Weights of a small GPT-style language model, trained from scratch on English Wikipedia.
Size: 8 layers, width 256, 2 heads of 128, MLP 704 SwiGLU, vocabulary 1024, 6.69M parameters.
Architecture: RMSNorm before each block, rotary positions, no biases in attention or MLP, tied embeddings, normalized queries and keys, capped logits.
Training: a variant of Adam for these matrices, 187M tokens, 5713 steps.
Each number is 500 + 25 x the weight over its row's rms, rounded and kept within 0 to 999. Layers, rows and columns count from 0. Numbers have three digits each. The size before them is the row's rms in percent of the matrix's.

# up: layer 5 MLP up, 704x256, rms 0.0577, rows 373-407, columns 128-255
# down: layer 5 MLP down (transposed), 704x256, rms 0.0517, rows 373-407, columns 128-255
# gate: layer 5 MLP gate, 704x256, rms 0.0591, rows 374-408, columns 128-255
up373 105:488470515508513477508497496478476469513498468519476531514473483477488532486487493510506498477502507547538506538455550515496532503527527485485513523506523504510466511486516502546462460432474492486504497498507464544478511534537527493527508481491468500497546444507500495504518517484514481533469535465514498549512547526509493502524473473478476445508495539463470513490487482542554464508463
down373 097:450503504470503522489459523482496484508518472495460485541508488500488508497478493503507494464509529509426515533457506503513512513513492485482521501512558512470499526497496511499496455498461541454508472445501494515524521514494490552497498531522505493466476514456527489489497485525519483500445509478457552540476466556501492495509492502460514497515478507556521475522483492487536522519520
gate374 100:534500488518466473518529504502477480514459548465519474538530521521510498532477497470443507549492518482501506485481516473532509483523517510523499506561474524519523499484510473499449457524502433527460503508485477529516497501488532501527543474477451511529478527499535537469515483510469493534495500523462447523524521514493528490495533557493480489517490491525491503475513506471473504499510
up374 101:474491532541464480475504481510491508511469470501516500490482510443522460472521446504495530500516506528479465469509471537499507479480508489497466533511460494492535476461520534530496476528465459450521505531494527480497493515530494515468536514493517474509468493552464506462512511510463523482483477518496510509511486515522533479516489464525505541530541472491541503546525511492504529537480
down374 102:476526501469534538500525539506492469513486553540503467462493448458510516487478523485505495510502502476480518459479507489461499504536483471508498497506522477506470551533493479521526523464482467522508491455496515543511497498468480464483516457512561487501511506485489502566516517511486498494519473486477461501522542496508488512508481477485502515497470491451481499507459485479531470473502
gate375 096:472481474491521457539512510498489538453535468470452514480523559490499519505501478488520476492483519525496523513474509455524514539458481507500479512482530471524493502496488516475478561496490498484555484467496469544469504485467512484502502509508507515475501502540516497524532542461489518478527534513518470505486517433452489488537506530516521533524506524480518492511536478497481491471548
up375 101:531523484485504503497478496473497506466451527485532540549481523467528539496521523447506547535516515497452476494500515526493510479498505468518514474483527532536489497499535497528472463523476472536478536494482506556489486485487513525493548539502460497500527516522489468480512484509479511523490550535528468494488483523476486475498512531500453494560511488528508486504498508480505518508522
down375 104:526520489489495504514466528563459467466489500519483510466506502493511525501533495519477506488462520502503462506491514461514470514474509492471464514496490529486520481486486517481488527519452507500547422529509465483501487499542480503444472516515501492433477491519502474495506472455495474504509488533501485518483530512522479510520470498520477554481498459480537482532475517550467506469515
gate376 088:479543525482493468515494487501497517500528477503458500460505484459490513464468485500465505445486497457467474484502474491463540603490492480498494499429521492476473502503505517500503531510519475523523511501476514489516480527517534510507449487497539503481481508532522458480460494515527510488491501522524474499539527512467506502498549476516477472497503507514462470475514497509502517533516
up376 089:531502488506469525519475515479512513521468495497543484529505517499499456497433476517505555460490517487484509452516478493529463529487469530480479451487515461525494473495567490464456522509510534480528516472564506525508469480533510507484490504501513508501526524528550473482465509480481508486491460540477472488500481543518454540497502479489509490483513506498506523492478501479462481506476
down376 091:455545500496483470469499471503508473511537520527490480535523453526498520527493523440481519481485502493513492496511489464474512531493469478503552512550479476508499479488453491530498542489480527480460560468490535523483525478518479495495488468509510489505449523485535486503484479483497488455466512498517501474520524477504494516527490492520472469551514502481502437537509480469535458500540
gate377 093:503521495498534507443518508482475491538508514500461505483458466456521471488539515474507473511489481506489536547467484511481518493461491503493486485499511507471463554543526485493519490497506529490511508518479510509489481532530484532473511525476468485483484497528496453504485479519493542482494514517489478555499505517490532496469552491456497522506495517527483484496488471467539542534477
up377 092:504502472464503503496526434501497496520505471515543498480510497514459471475509488475485475481494504505508479482495475488473529437486453519498529498549490529470529536475444483488506479489489495513445515512482498498492499472499523516526520456492498489489539482431493493462506488483475501499502491457490547491494517452462488467519482467509520511501518516484491514465456508469524537506512
down377 095:486510504521480495473548506497503533447517519517501494512503524512512509527490455563508482465504504500522484510515500506486503490480512510508504517474443489482524506477516553500484498496544482502527506510479526507479480453479512518482488528522483525458530522556511495464468519435527483506560505505478462494533526498453510532521524543516447485500490493509502484527515490526490481515507
gate378 104:492485485494513510527505468546494448493496519460477437496554543477499517443497498464486480500547542497440486497515488491542494500485488485490517493563511497472525474497485521534497485491515517442477526482534501550511532490509517519536479517495478500530468444506474502483486492476506538494498539490499481518503471514503525536513514480492500475483472479554540545479511494521461494467509
up378 108:479544459513493531537542499493480509461455534564504545520457456510541538551505514529502465498500475502482509478512505505501499473470501491486496489489491471506491550494525433499498493520496507498522476502499472478532514521493488509493503486494483516480490511486456511470533513478456517451462490485497488554499520523480499472492474502498492500515488515453504485508496493498514493476455
down378 106:535444501511522490469512468523496479531482509494499508517493550508514511508503507543468504494517540482538478513507514479471509507503482524509481555530510537472546505496526513490482531524514502475490550513483517516470540538512540493485483522491484527511523463498485503494493490495527517511505478515522492462503475504481516490460463515512514516557536534529521516539458512534456497501467
gate379 100:501509504517530562499511501514485518494492508454560474474502530529485531540513502505482497535540504473492487506484548515494500481489516488513471509470479470503502515477461493508485445490472503468526504490489534524460521514480466506478553493515484511494519471539540527498531476533489507516472509495504449547491503484460530471523492553455514493507468520513555519533535497502489514488455
up379 097:466531503498518471513511509508509474526488492513500466495470504494502546539513487530486512518476478485460534543493521519505491506506506526495490473537474521496515492517512500500528494496503483508529482505470538516532504514496494509547528535523522472522471485504466590516503525535482458518489513461515521463497507488457467476478476515494449496519520460464481512532528499529477485486539
down379 098:477496486498519521479471509545454509487514466482446536479485478507524530524528535482533509556466485523501484509508472476546464536486498491463511479496488525431464472485505507491505522491530521484515522501515494517517483489495513471491498543502519503478492495467518479503507526468502517463533470514486515517519524519528466477480501480504481528492444509469471534509497502493530508490536
gate380 103:511510457514516492540516466534515485454498497519514507524466538480519491538484490521474476478486488495491519430505499549470476486537479595519469515518505524485523475495519488526502483460570475494460528539454497502513500471463520498473489483503519462543480501534511485538521482473496532484500504552462467487493520521482525471500517522486496491501488479509524492473501521493483521470476
up380 101:450492551530498472531542520454482464556532499495457512503482528501425475465474462497484535482500514531489526499492539478471521490479568501503509505488492507519465523535498506467428512498473522519477497518495503520534503552478526469513496475521507515527470475480529525514511521471523453516506513460461500497481472486462520511507530485502498536470501487474507491481528497528503477486485
down380 102:532555497506483517529509537482486494491506483534539512508465456515504479463481511490483513471448478489508493503488475496522488491462491501496497485483526512518514513543547524494484524483507525494544445515505514445511487450513501527473505445492513511508497455498512539498519530497500532483505456463493497503493487481484484461486512505513484491509473463480505502489520471500493526491518
gate381 099:504503518475524484471464510508516499506476537532513484492512533495494485480548489444500531462485526543487477497491497492541516475506559532444498460467453477519518507506516513504486467505488488531485509509541488494510458485551521492485496479556503505532487550468501518526486495529517472523493490492506502512477489497538502478567479503448484521497515509501558495516444544509505526481532
up381 098:500506508503469519513511551513462486542447510495500488525515469468497524546511475473489461453471535485499544497457508485514495496553562503487499508507533515476489533512485500516529521535505468488482525504496520491499533488473506507463508495505470539530471531472511505529474508509478497495469460479455554506480519519481504502489514518478498503536483512467501509507511510489501504443476
down381 100:496519552469450539509467508485534543464516484519542508500496547487489498465462486500514543476484506537478452487525493473511489494482470509486508478465499548479501494475526505491505548486478525474514477490490531498520465483527501512532537487504480466529521519522497527476545462519482497475525530535514495521476528489521516484505469493498531490514496525549479541480494541505479466500495
gate382 098:502482486482441476489529490533527438479518480485529460485465507516514502513502496490487498525482495528515524492459552486475519520510504492503545519487481507530459506512528512506470513510485501479503490449514465518522502524507497472462508508455535463492472500518516525496490489524506491483512516447502515529525500501464503484505469532477511498498505508507504487520480540489504510523473
up382 101:495461510511539531502512482492483518460509517448471504494508503488531483495524443520495518498500525513519496517483483482490462511465503478481544520437500464552496449500526502526504529493521547484518518493530521517489515481470474491508475542498448483484501496516484495481502531502472472508503505575491455517530478478507524553491510501532506488432504524462496510509470497465538492464504
down382 101:540456485509494469505514474473502501516446456454497533487535518439502508488491553524478476476540519488519537523482503496492550490533492521505493547521491494499496520462520511507496522492524489490513512487535498492514509490529521471473486495511504478543526513479487521533462469569508501447463497493521504459458510490473524466493484498466547513479491482555568465459529509503504549556513
gate383 105:507483467537449467515508557515473505514475501500463459488477497509526484507512476477451466537509474515539525577480489496491503468465543501478457499535497521443515517550506497492506509432485466538507512496489509483477486512480512478464483504522503497541508497524476490513485521488529530489461552475508510542518509514511462474515483475532502527472466499476484488497510493523499520494476
up383 102:462468520480483475535479491514512497495538498526508513458506466516533513504514482505493491469496473513504568524510454472523496499483481473495493511506511495487470476512526507477524470512575539535555519478525486517494502477491448472478532492501482497492487496501514458510469571526503492545519529527484535533534537487493502532509487481499490513529489498496449523503537463486493486454494
down383 110:484512443487511475501476520475506506531536479491498464495539525512490488491508430498479467514495464546494505509514471457491532534492531486477518467508498506492533475544524504484514492457506442513544561520496527469520528506495483474486538488473497531460486506488439465477501515506497534467506474462494487504482513500534541498458545474504498458503483463447491515507502494468522510467481
gate384 097:505438534504523478483481503472475545487520501491528489488492461534448515465538549485485458520513516497515523506529494518540488488462549524500473486524477491450494507497488501492481474501479492540493531484509540487493487531506497471542510521518482520497469489504530499525486469458484463510527488518479435511467474508503491505479530474448513515474531460513502522472494505515509471538477
up384 100:525489489508504487464542527479489549514487480510491473524463520463470491462485508511532547501477510489468512526551534481547504521498473512441521498512457492528532503526523481452506481510547543537465528488501541519515481527538490538545517558468499491504509516537508481488469491519509499489481465524491483465518519500473530494491475501497499525514511490564462530534516510547506475480495
down384 101:483526505473467506479470480500510512523509524467505499522488486541546498485498488535495472508508539492527444491473482465510508501533486551523512524517523527478524529521514498539482500478499472530462504503547540524477525484539487459466492511533537487474491506496516483519461479506458444446502497476468535481537462506511448492514487495482497521522458487488529510475506516507496498472491
gate385 097:475521495548481462477478450534520473504501459490499500476522506531539509504531462491484502477557515546475518506512529513494463520505504527535483507503517479466468537474511484494472516521451536511542505523520448492472497459514461477455492497480491560478501499526494499520507514467519488492525518504510496485522533504519545550473505473501477551467501471534488489505528471484479464476498
up385 105:487503493507507497484487512525442491495500490492473466532482476495477494491495560500536495507492482524469504488474456492499554508474539550499484475510470470555499473463477508524499472501487516518472498482469481513539456495501503527535501479518513466510478523494504517517500483529493501502498523475536487519464526486490502486508494536511504500490471473448553486530522542557545527484531
down385 095:529524484484509512538502509477448478493531454456501524469510485528489501466519501484517489503536499530504528506487523493537504469533547448501529471486494476498514541477507505503516548501492513500505554512482506484508504513508478495499464505496483463459494503526500515534512500485502489517457521535532482463470520506511491468448468521522457545494497458515522504556505477510488523479500
gate386 103:539481475495495527516484498519502521450497468554500538483499507486534526509453472520500516542493453488467531505526477502534472510534509514513499528506486499468537505457514498490498483501477511462552517495486477460504437474556535494483493481482542535516470510501523518482507505474488552469472476509470539554539507523488522511522478499529488448524457532477497508501527512481490493458550
up386 104:500476526463462502511538476467525515527518481476529501537528535553505498481509516504513507485511474471541515535473483475505465466563548488531467475501501468555526502517515471443490491538513513520496521482526513539502529483492505477454513506520547512485497513492546485499510520469474493473534492497504455489499468460523471497508511535523486467514533523479499501480491500515506453498493
down386 109:488502499567480464545505513477540450492461512493522499511492514507545505487471475522525494511479509515479495493493516504512513501497465529508490443536529490461509505494522526484468506462518511469507452505505500468507518512483512500504520519503516513501478510509484517467567524500495517471470492459522490516526483491502518497550500491487487504497499523474488512474449477478510480475541
gate387 101:489503494525463524521512487430538480524511504513475525552521498512528559494463500532542502514498495548496478505502535490489518484483499499503518560465541502475488547489486520497467486484524486478471495509471474507476520507529455467484508503488450541495472471513481478514501498510504547510573499532535483535504534516519535506536494472496465513512488488508462504488529437492505549503541
up387 099:517505483520463513521504488481464545505500449526526481520480477522510475463481510533469524499540520537511460514501460496489461478545493502526466481528501448539493500476492510511529489494481478433531518501509487575480467464518493527493476472519495494483474480494491469448524510479477511464489515473515489463530539480489472486551496497478500512510506491525522487527492445512501503459519
down387 100:439517490479501512473520514476489467526471533500517516491460518486504496508489493521497494534501484507488478514453473502452491552494536514490509536535513479454494492486489509503479486488475474463484476479499518445437484502520526526499522527512494506533492518518499486501458499482480498525457526461508478508469467471513556498494487502512471462547505462532501523483552518516447484485502
gate388 105:447480506502451523485523493528496469482515501461498507539473511522504485495517482484463470467459505502465478488515544524498474492531503507492478490504506504484472479525512448496506481499500471525550524451501512492530509504498519531457533528503488502533503463523445533533537504501549420462457487432521498506502480527488461551513484509502537497504489475475511500520527478511522514535510
up388 100:513493461448499513504477492471456499501521518490512491468504465495498421513490469510491487524501512544527487487511497532484494513508518452467488522472497476470502519525536490489506513482531499509525503471522505483516492515462446553486470498488516497521481497452508468494529470515537460477495473501522462527519492480534513509528494548510467501462500516557460500448473479481485499535467
down388 102:479533505502483497508474474538495499533466493499488488506505498515511446478419506490474522516481485512492532535492520462499499481506481440544475489537476532527484457456541522535500510470545508544542514505505508496515495482475476532511489530479449550456471480527510486482530539532513485488514485500479510484453506503477513514533541494495510468496510469515478484481506498471553524510481
gate389 106:521497507530502472483476486525523508518494409483495538488488489533507525507469486508468533500517485514487497540489482474484491562513514521518502506479474497470538506461507507488506498507510509529501519501489496507497490457459453491444490484470473486510526494512527466523517547519522511528524523497488561533495481472496485527521538497498525504459488471497521513542483515556487443478504
up389 111:446478471504488520527495524516463509491533526534517511531500494522476475495501547528472507469536519441498510509483491492488514494524473431467487468517489517500475480504482475518471492497550498519479502518508499530477492509501524509501498510542517494507454523507508491491488482512481491464504518540501432480454536492471507471515471518516524494552515495508518499479503503495466535545525
down389 108:509494488516482470521495519540497482536487496524512485509525478481481487476527509517481550485474502514532493513521518482499463522501506476559535507513484533499485514509454517520499514520475503458472432449474515498551486481475520484507473490464548495497497532527532519470523538480488496529467519513509477475525524451453476478482468513489524549527493504515507545531524504517499480440484
gate390 104:530526514495487523487514496503499533497501496516488519474466523536491513517482511482496492499511527506487454482499503539502471510543506529499494493509551517488525510516485483523509483492499464543517519486544478504523529513472507495460496491469479514496489492481511540519570499467531530482484514508496505513515497496520494513493471482544472496500478515479442453520516497534509509474545
up390 101:513472472531554477515450520475535518516519516538482516507445505486470506525537507518497524500501491484474472534535486511510499477499508504525494528506499515486504519539489517465487483527571504518486500548535511505514520493496460495532504496496480480472475491506478537469497488517519492483484517515462484502487460505490502519522466495528525482488510534492531507505512524494498460463480
down390 102:473520472525489493530497514480496505518491522497506498489509470540473470566473541527515512490513472502508555494496480510523465528487485513490505502482519492476464519514507498550497517486490545490539498570519523498469487467479529508495490525488479518495483507514505522516526478508498498502498524460483472439502497543494513536471492512502489465549507503501510554547533500525488494506464
gate391 107:490503536479540526548511515515517523520478526538487467529480545485532478513476508534478496528443508486505469505532511556532529505512480516489468502484506501480480491493550482551506496476524488518509542507482492496516456441515497504497520555520489511503517529489481481458499503536529565452490518481518505526517496479525458508487492472505496540471510484470522499509500548503473463503443
up391 106:503509525504482493489534518494480529516535572505515533536490509481491475473475510536559493525543466493486521503473488507473556514503511498498531541481513489493548456502513497513456436537523498483487501486498483545513482511526519557479510469491486537540512545494489525505524512522501494533501522539446484509505474476501495506536495514449496468489511463508513474510485504479508450529518
down391 111:462461518528461482460512492520480446485484470512547530479496465512542528493488494525464498507473520507507455444517492526519468518486465463478499534515494506480518519529463511489471500522496466542513468506544516469474522518502480501505539530528479504460471505486506526455504475475543456519458470518474447521503499484466483497517512513461491495555555504526553529503461535498514512476458
gate392 114:505446524463518525481522474493511474504492454495487471491496519532491513478516518458486475514493527517509532538511523522457453482525530495505497499489574476515476491491519489492527537484503513498491503532493564510538509509498518531521482519501502467518545459491471509489474480503473518492505523507497498503516537535491522490478444474490491502514500485496523508522498491483495499502485
up392 103:535546492494520527505520514510524481492513494503502533487546498502498487467483493480492508487497493489484518475538529527488496540489522455498518487490485509481548529498515493516464529511504487513508464468517520493495524501500485571506485542498506542440483516476474505522482488461475439560502535469512484508517529495488513511507500506517514510463507496457489477540555520543500467508535
down392 105:503482513451485496491492536510507458542524544500508545478529484449495519493491482499515479482534493497526495503512471462489451516520502446483459534481509517497516494478496498519527507501503479501554521503512464508527526457549533508502513520507517504472482490526490460454520489455509503492476533479500517484482490494513480526532530523494468466485498467488486480541474490463514499501479
gate393 095:563501507514460456474465487513489474474495505483532533539552515502488468541545504478457500490487477500501507502504470499518499497502499511524439495474476499501516509483503504497494514508542483531480488520494512525503500512495521527499502526537504444522496519489475478519505497526525528556491522476569504499494537436527493527515515528508467508546481513493517484513469473537504467538504
up393 095:481509507517500464504490477453475527519516472497524491493495488561519475476501531506476498507491529486471522485504507462472468553504520527525487490497512523522495549526516509461509508513514491513458531507518532510463530476487498500486503516520521496528527517499555486468452475464506466469500520488488472491497515453474519480440513545495514478498479489522515504457526521518520519501472
down393 098:501496486516467482516453490550515470498518543493473479534490509497546486536447515527531482534466471493515511486512435486514480391478458496504511510449497521493474469514517474488484542483503480502534496507478506510512502494533510492515476495470458497511512497502504511538510537496451513536517467519478457492499483506498452534534484487499505517515454494489478507491460491474488476454480
gate394 091:515513516519521497517514484527520501479474513488538522496498494492561491537481517544514513446489508487519444520509531497512458499483475486498482505492464489551510495492487475515486526527501500448506481518512512472489496486498495522515537532495522498506503511527541482486526507473504513527504487523463502482469511464509497514487503469511510445483514551539470468506490489518528465482483
up394 099:485457507469545540499503456538533510516504512508476493545499526489501530452526479506440520526512508526498524522533498512523503523513482468509478455507541478485474469509507467549462520545480506483498518513495454524505441487457521484460491523506529570515543501485511488455529496502531528489499513471482501494545509496516468531495478507521549539483474497527523494513518513484460517443510
down394 103:477512485484515479476529468493522503498471475481519542533466512486507476513487498550523448456463549516517490552506491509510466461502516454509495501488446493474488456519529483521501534524504518457497466476513521529479469497459475495511491521515530530505531536524478511499485556468473469502530494527509490504452494471531508538518491491484484502458514520529473477497495503513499475485511
gate395 100:509532500519529523520498506495536455483545490466497468516499470486498509477463545495501440518546458483462485482515521484531496507514559502486505502491453506518477470539477447469480460505513478500500483489468475489523483496465524532524491535518525517535454535519552483519445470466540485511508498500475515478478472512454485543495523477479500511455490493515534482501517483479439510555460
up395 102:465522514454477532514514499486469479545509498456490502521473534494500535460501516491479499508513485513528483505500523498502549474495510500480550538543522517507504468513464517501456501494504494500502494483497557510469541480529542550478531473496457529549489480523485530529482478543489475547502525469504527485469524532460502514531519517455485519471468465469490482470507530473492485494528
down395 100:519542495523493487511488557508519464523515529502428527506511472538522450527510515483527511493448525469519488498507508503467485502514470479529481504541511483483434546537485503510542533496488518501492470470480459483444475534547506531459481509523517499504475493525486500507512543499466472492527494495495528508503522513480487497520488518508443528500528491492474513479508530523529477514527
gate396 103:525539487516490486486510493488515510503474503484513485518489519537532470492520507498470457460481425526473465491510548480516521498535519473461513507547495475477514486495488482511485507498463482499486504486489505506510506492521549530492523422496524514542548504480508521522535467481499500508490504446446484530498522533503513480476508455487499493521474495465486498494521490454525508489518
up396 102:498491503508516498498546490466496491493493528501497492535501473481483483486461570480502530520473518481493536534527474480531516481535510519466521544487481496473533506497534496507430513484497499478542472484453488504479486530518467439520492524463528458470509538479515502490486492498480476513495458480526488494522436497464519515555493518508471504512537522513500490494521483486542540515510
down396 104:496542474478519468456522515506532518505511517494518484505554509538473514490546503513450484482504509465504485473499508508516494469550522495524511502493488517517490513474508534477523515513502501495513499543501449505507508479489476483509517527501473513477452473475498507483529503502493475490553509473504530492479546482517469560502499525532469476496477457509507459473474505503494541507506
gate397 108:565499531484489530504521511548523526529454453485474490519512516534542508511505530490506529510515447507530488472536487470531499508490501480494509510487464490464494451508536469493500566475527484469493533509472470512532490486506527542541506507504493529468523501510509485512480509511522503494504535515500562529493486520478498470471489528511534490482449494484505500497496505491513490518529
up397 105:483481525493486457490549510515521548492503548520505498499511505529457503508526533459531536467479499498512472484483501522448460479535499525472467477485475461504493474538477547512507515497502504500504465517518485502482507448515527522508481480519496514532521475509473519486506510517495468549522510504490480470470477490516490538489491476439499507480494490537519452540452464456505487538500
down397 109:494499486511510470477485499526510497531445512527524486504524513481557489525486497486487477492499490487464455506480471525529499485471470495532499574488484491495496486490532485475505505522533476531498470468503503513487528503508501502505525489535539472498486484521502488506500500537484534474449484482475511508487528524484468538486464481520515497510491506489533503507532505476475457519550
gate398 104:520454535513487504522494509487507517519452498422516490503493474485521522516517503535474488529511474491512546450499478452503485503491497519533530542487486502509493455488458476456445478461556514475467540489568520536495474496483508507472506550487467502473487497517493494490452480490513481493469492463462520502492482497487519487476507526490530480467474490493507536489527508450483470471499
up398 100:488496493528460483494472531479506515517481538510513510518516487491511511525496510564477513489551491474491474472496526516508471558466487504492512540476527476493481517518525479500479501526509492544494504502492524490514458470522498475487471492478469523491483510550509479495482468529529508486493499538467429495474487494536496555489506487477506497508524526514459465520562486494480500493538
down398 101:466504495538511529544497533470520494519542528501514476535455515485509516516509503492475521487446496541532482504499498482579483479495506496470535510504505539519498489486495516504464468510487510521456499524450480506517478472520503506499469532531498526497482520485490460429474525509507503491495510454484483526475499522452534510483515499474484469528503540500489512498523514528533477469500
gate399 098:467476505482543508473524498534539499482494493486513466452508524510475492498507485485513494480533523519476520471521514487511496492531492530505492481552492458511540495524496459493492520501486488511533499496526494514473500523516525523480515525529514495498511512513474543497474496504469474546494522530503500481504533522459476449490438442471528502458481505462514463550491515497475514489512
up399 107:503480473516511489532500499511493517460448493480481507532559523527478534493498469520474506487519543484485497515539468464506497500496539549564452458525494463474477496502491522508499496530483492493464506498498501481520494507500510457484474502493439516496513479491515482510512504505495520515545500520493469463487535526546485517488543483506489502538495497498480518490515507521468452499510
down399 108:498467506451485506501506497506530545502490494489569506485545511492460487485466511503474488506531495514488492493493518521508505535509578482480479452537529474452528527471484494495504498513471510478489488539527496487458501493489518512422480545505520501444492524516456561536498495535505518522491560470532492481497476490502501462481550472488546505479470469499536505475536515494525486487479
gate400 104:514484459534468508478484490496477503523495485514520475510471521483487542510486475506500496530524478555478502507493494462496491534462563514496490477488476503496505474536515509455474512480506509492511545468527535511456484500464483540449535501499492484517502472506515485506536490503519502491493536534491474520528481500528499512480476453497473478488512479455519530508491520497485481511494
up400 101:558521477492525437495490471495479514503478458486505511483481518458454498523486491499561492493522521478459528546493529514491479522494453539482478523511483512541434493553552449511492547511510518497533452485491548498461527485484497531485536532498524496516513483528500508490527476429458526505529495515499504480507499478494494551492453484527443501476519529503471481529535486504482491509518
down400 104:461531541502548467443491508501531517489519469504466425539518486565525525489502514512524505505510499519540495488487530502497547473530498467496473517520541451521471519456507512529527475507477507510547526496518469493508514483488478468491487477526492527480553496514438491552478493490502492477500513442495482506491473493540503509477445510492525517500486476513500493471503524496506504516474
gate401 103:466506514502477523508497539508513497477457518447461524494495462498519553551532463486482495539489530541475492498490571508492518472548516495507479491506512486479498494544442522481506464568503477471510514461489494498504520506504537517515534501525480476499515534535456509506488503515511522508480520499452514544494561505498481481488512483468515510509471516543522457514448530519468484488480
up401 097:475462499531531485471496491500455501475494493530513533502502514505530499505510525505563499473464528461543521498486533510495451497477499502456484497560502480556464494488532504519524483534521523513515495493513460563495513527541513560465535488502530545541511476481488496516499503441470503496550510509506479536490492504508518529532512500513502472506472501531506469533501508493458495490559
down401 099:517515499511491483508497544472516515514538493421486507513452519503537520520492469500485504491492505554500443477501511474507497523512515503496468470494476550492503503501476500439514484485522508478489517493503517482478465515497524495513495508486517472518496549529482560529492489498508517558523513516470545471499517463467493472528486500466472537489484536478463492562473469485544484528473
gate402 100:534506499492472514479557494501526510493530471516494481551461519518531479475472480442470483486515497514500482510494552457516468523501474478500522527500550497494551498470541512545477505464467476502529503505482503479527429541479506494508489532532455508511513501484495505493524509461513541490489544518517519559508504507479520478550523462503510464492482485510468478473503510511515507527478
up402 099:465523518504515495519487511515529531511470491494537548508524466479475470494559511491473497521462531473530482479503484494537493483508515453499492492495453527477526514515517500490450472489536495501468514524502471506479551496501503542427542487518488453500482504466475499502485455514494447516492526488474523518536460499457551458496474508511479524492495428510545504504480513467498472513507
down402 105:505473540497461483481504485455500469490468507519503533478549460517513468508493480542518485483475542513521541432528503480496517502528537512484491489475466492476502486481485428509513487501505524492504511495533457485507531476528483467513475492520477485531494480510511492533498474480497510459551528475493531496513479465503485511479486533493517479496507543494523500505529530520507528515551
gate403 097:485492512566515529506527479515508536465486464473470493519478492530476528449490493467507518531497498469446510484483475469493499525463528495497489484525492510487478484506533473527478501444480481557517502496500461548522477512469486482500523485453531526496509406518543523521481469458518475495516504515501502503508502483514510496507482488547503522503483493493502551493502518490497528476497
up403 100:464503485514477474490491526540484542472517489479491481539496467523538486463524498508495512489523468504461473519486473478462492489520486470508565505555454470519523496458451510501522511444490510462506505502507509477539521468508494497493435506478439487501470478509501488489499523487504499507500488493467497508466520493467535489504494555497519513495535457529480520504499507493514472502530
down403 100:451474504517521470518492480497532450522475519475537525517550479478492499492512507488517502510475504461475485492464475512464511479522466491480526521485451493497539480452529488487479525548495538435458469486479506507482539493517514517502507515525515465532488520492482465503544513516449493474487478493510504501464488542460512514545514530494454495518513497531486503472500521490508470474469
gate404 100:539474540523521547474510476505528501472476460492471482509513499535539520502522536480502477506506498519483520462497570482506539490524503512509481513498545518506504526474480507470534474498490477487493497472484514504456486490433496549499487505487515515510487471486515500534471507450485498496534520509492530480487550473506484467468517519480497484506523469473487478500480504528492503453509
up404 100:470511465508514486510526486505518458485516491519491526491490484512527539528466479509465451514492504461473524474510543504494541513508505529477486566528488499489471492487469527510538468469462537527486497488478512457485489488488483530507523528485495510476485493506490496512473504487479471494478499509491510469470501460434480525475508536501504532497500432491515522499519503538497474473465
down404 103:475531502498514527504544517452516500534531534497503474498508467499506516510487478496515465496475487493491498439514453470536540518518526482454514497505465501500512459510511494484506522485462502504516506513528513511504481506475497526485482495551512511445497547506540467496536483478524502512511484482500516498494493493481480469560498574485502492479568505549480498538475478460462463519538
gate405 107:489488522552486493494477484482503509538515486481476515502502527546517492469516517518462518489471546488482522485535472504525497495513487508492530534505530483451456549509480520496511476423515536500527500531527474501490439503506546488442496558488475501534481522522547479465493469456482500519531508492476517550489490474522527493493500471491484529468504452517512557508515482551458507513509
up405 100:486530521500477517521478521498469495496492503516497520487505501470500516484510475477474495516549503468475461562498499494489492496488505488542499467542525557478489480528515468510492486494506550459497507482504455497461513497479493493514486499527498526483518469476457525507506520516504535496475489487518475538543491508495453509491493483508537497488506493500462474486502519504497524457529
down405 100:480509501500507548481490496484482488502553502526510476493506476499513486504465540441494503489483541496520503486483498461495477489547507503520501492499464521450508495515476483513527538524506502541522533452550496515491500493517526473487481472496483516475440430510493516505489554477542480520493516503507518499509516481488448531460504494497504487500497490543515463492501495440480463533491
gate406 093:528485481483491463501556476549558473526473491492524504483539479511529499481475424533494476511591509523514526526523533507478550505525506522480494503452470475503509520496494493487507548505486543505495500480489518495465496527492541518483553485486522479473487485504456529486504510442513490539483487508486482478507510453497510508502483524522503503504458455460534529551523479497486482533480
up406 101:485478486487463498531478483506467474470521493521503504519490529535508489483494526492474545507430490501526455508503509497527497549487516520439451464526431524480466505535561487482494450466489497519546526462513482524496512501512489487517485500453487508522507501491523506533482496495510508500474512532495535496478490500516512556467520506495480511499502515539536507495528549509492503494465
down406 101:510479514516469505504514483540510495505520483496517500486477458497493505497485468531491509490506487505543511500503516494484493501482545509521494480491500518527476509478493535534495517537490473506478638515504471470485534486482493529464507504546504537497499490500508525478510505504483514485489514530495512503495501467481540486466501515468531507544465477500542492512555544449465462496496
gate407 092:463475496482500524484525509501509501494523466479491482544565530534532459485510482489523515456459509498496535475490505486476574500515487459493553515509508503503484494506525527498560521493481498453492509506452494508485522533497498515499468557506465487484547498476480478508475524543466477493513521482523483487490517509570527536538493465493502498459477522501480475499514510457514483543513
up407 092:533484482499487511497503506522472539502515511511513494482525494513507474513491472510484519478481454555493511459487513496476513502517488535504525528469531455540464466454515516480549482538513511506479520480515487455476526496485515521524520483477469531508470500533481556545500471455507494515511469467528515535526487486522494523477511469497531483449492472518492453496544483521468510498470
down407 096:480471476515454511503506536492507531500485457498492499484510503498491530486462502499533529525490516502522544509547451488522496535499443468526504456509499547500479535496495479539519477490521512501479504482513493512523527475541471499462527492530504460529513517482465533473467523558475493504467502515529478494549520537496492465497509555481549524505523545448488504508488478512502505530580
gate408 102:484521436469523477481495517518511496518500481504475542503487486469525516522460457533552479511472512492503503526498482474505474508501493517467471435533510495519517524514492516498500540491502501487524537460486514503506499463458469525487481488526530496486478501555502445533515538498516500480534508484501512512516491479469520552507488451521500520512557492534485472511466533472486509510440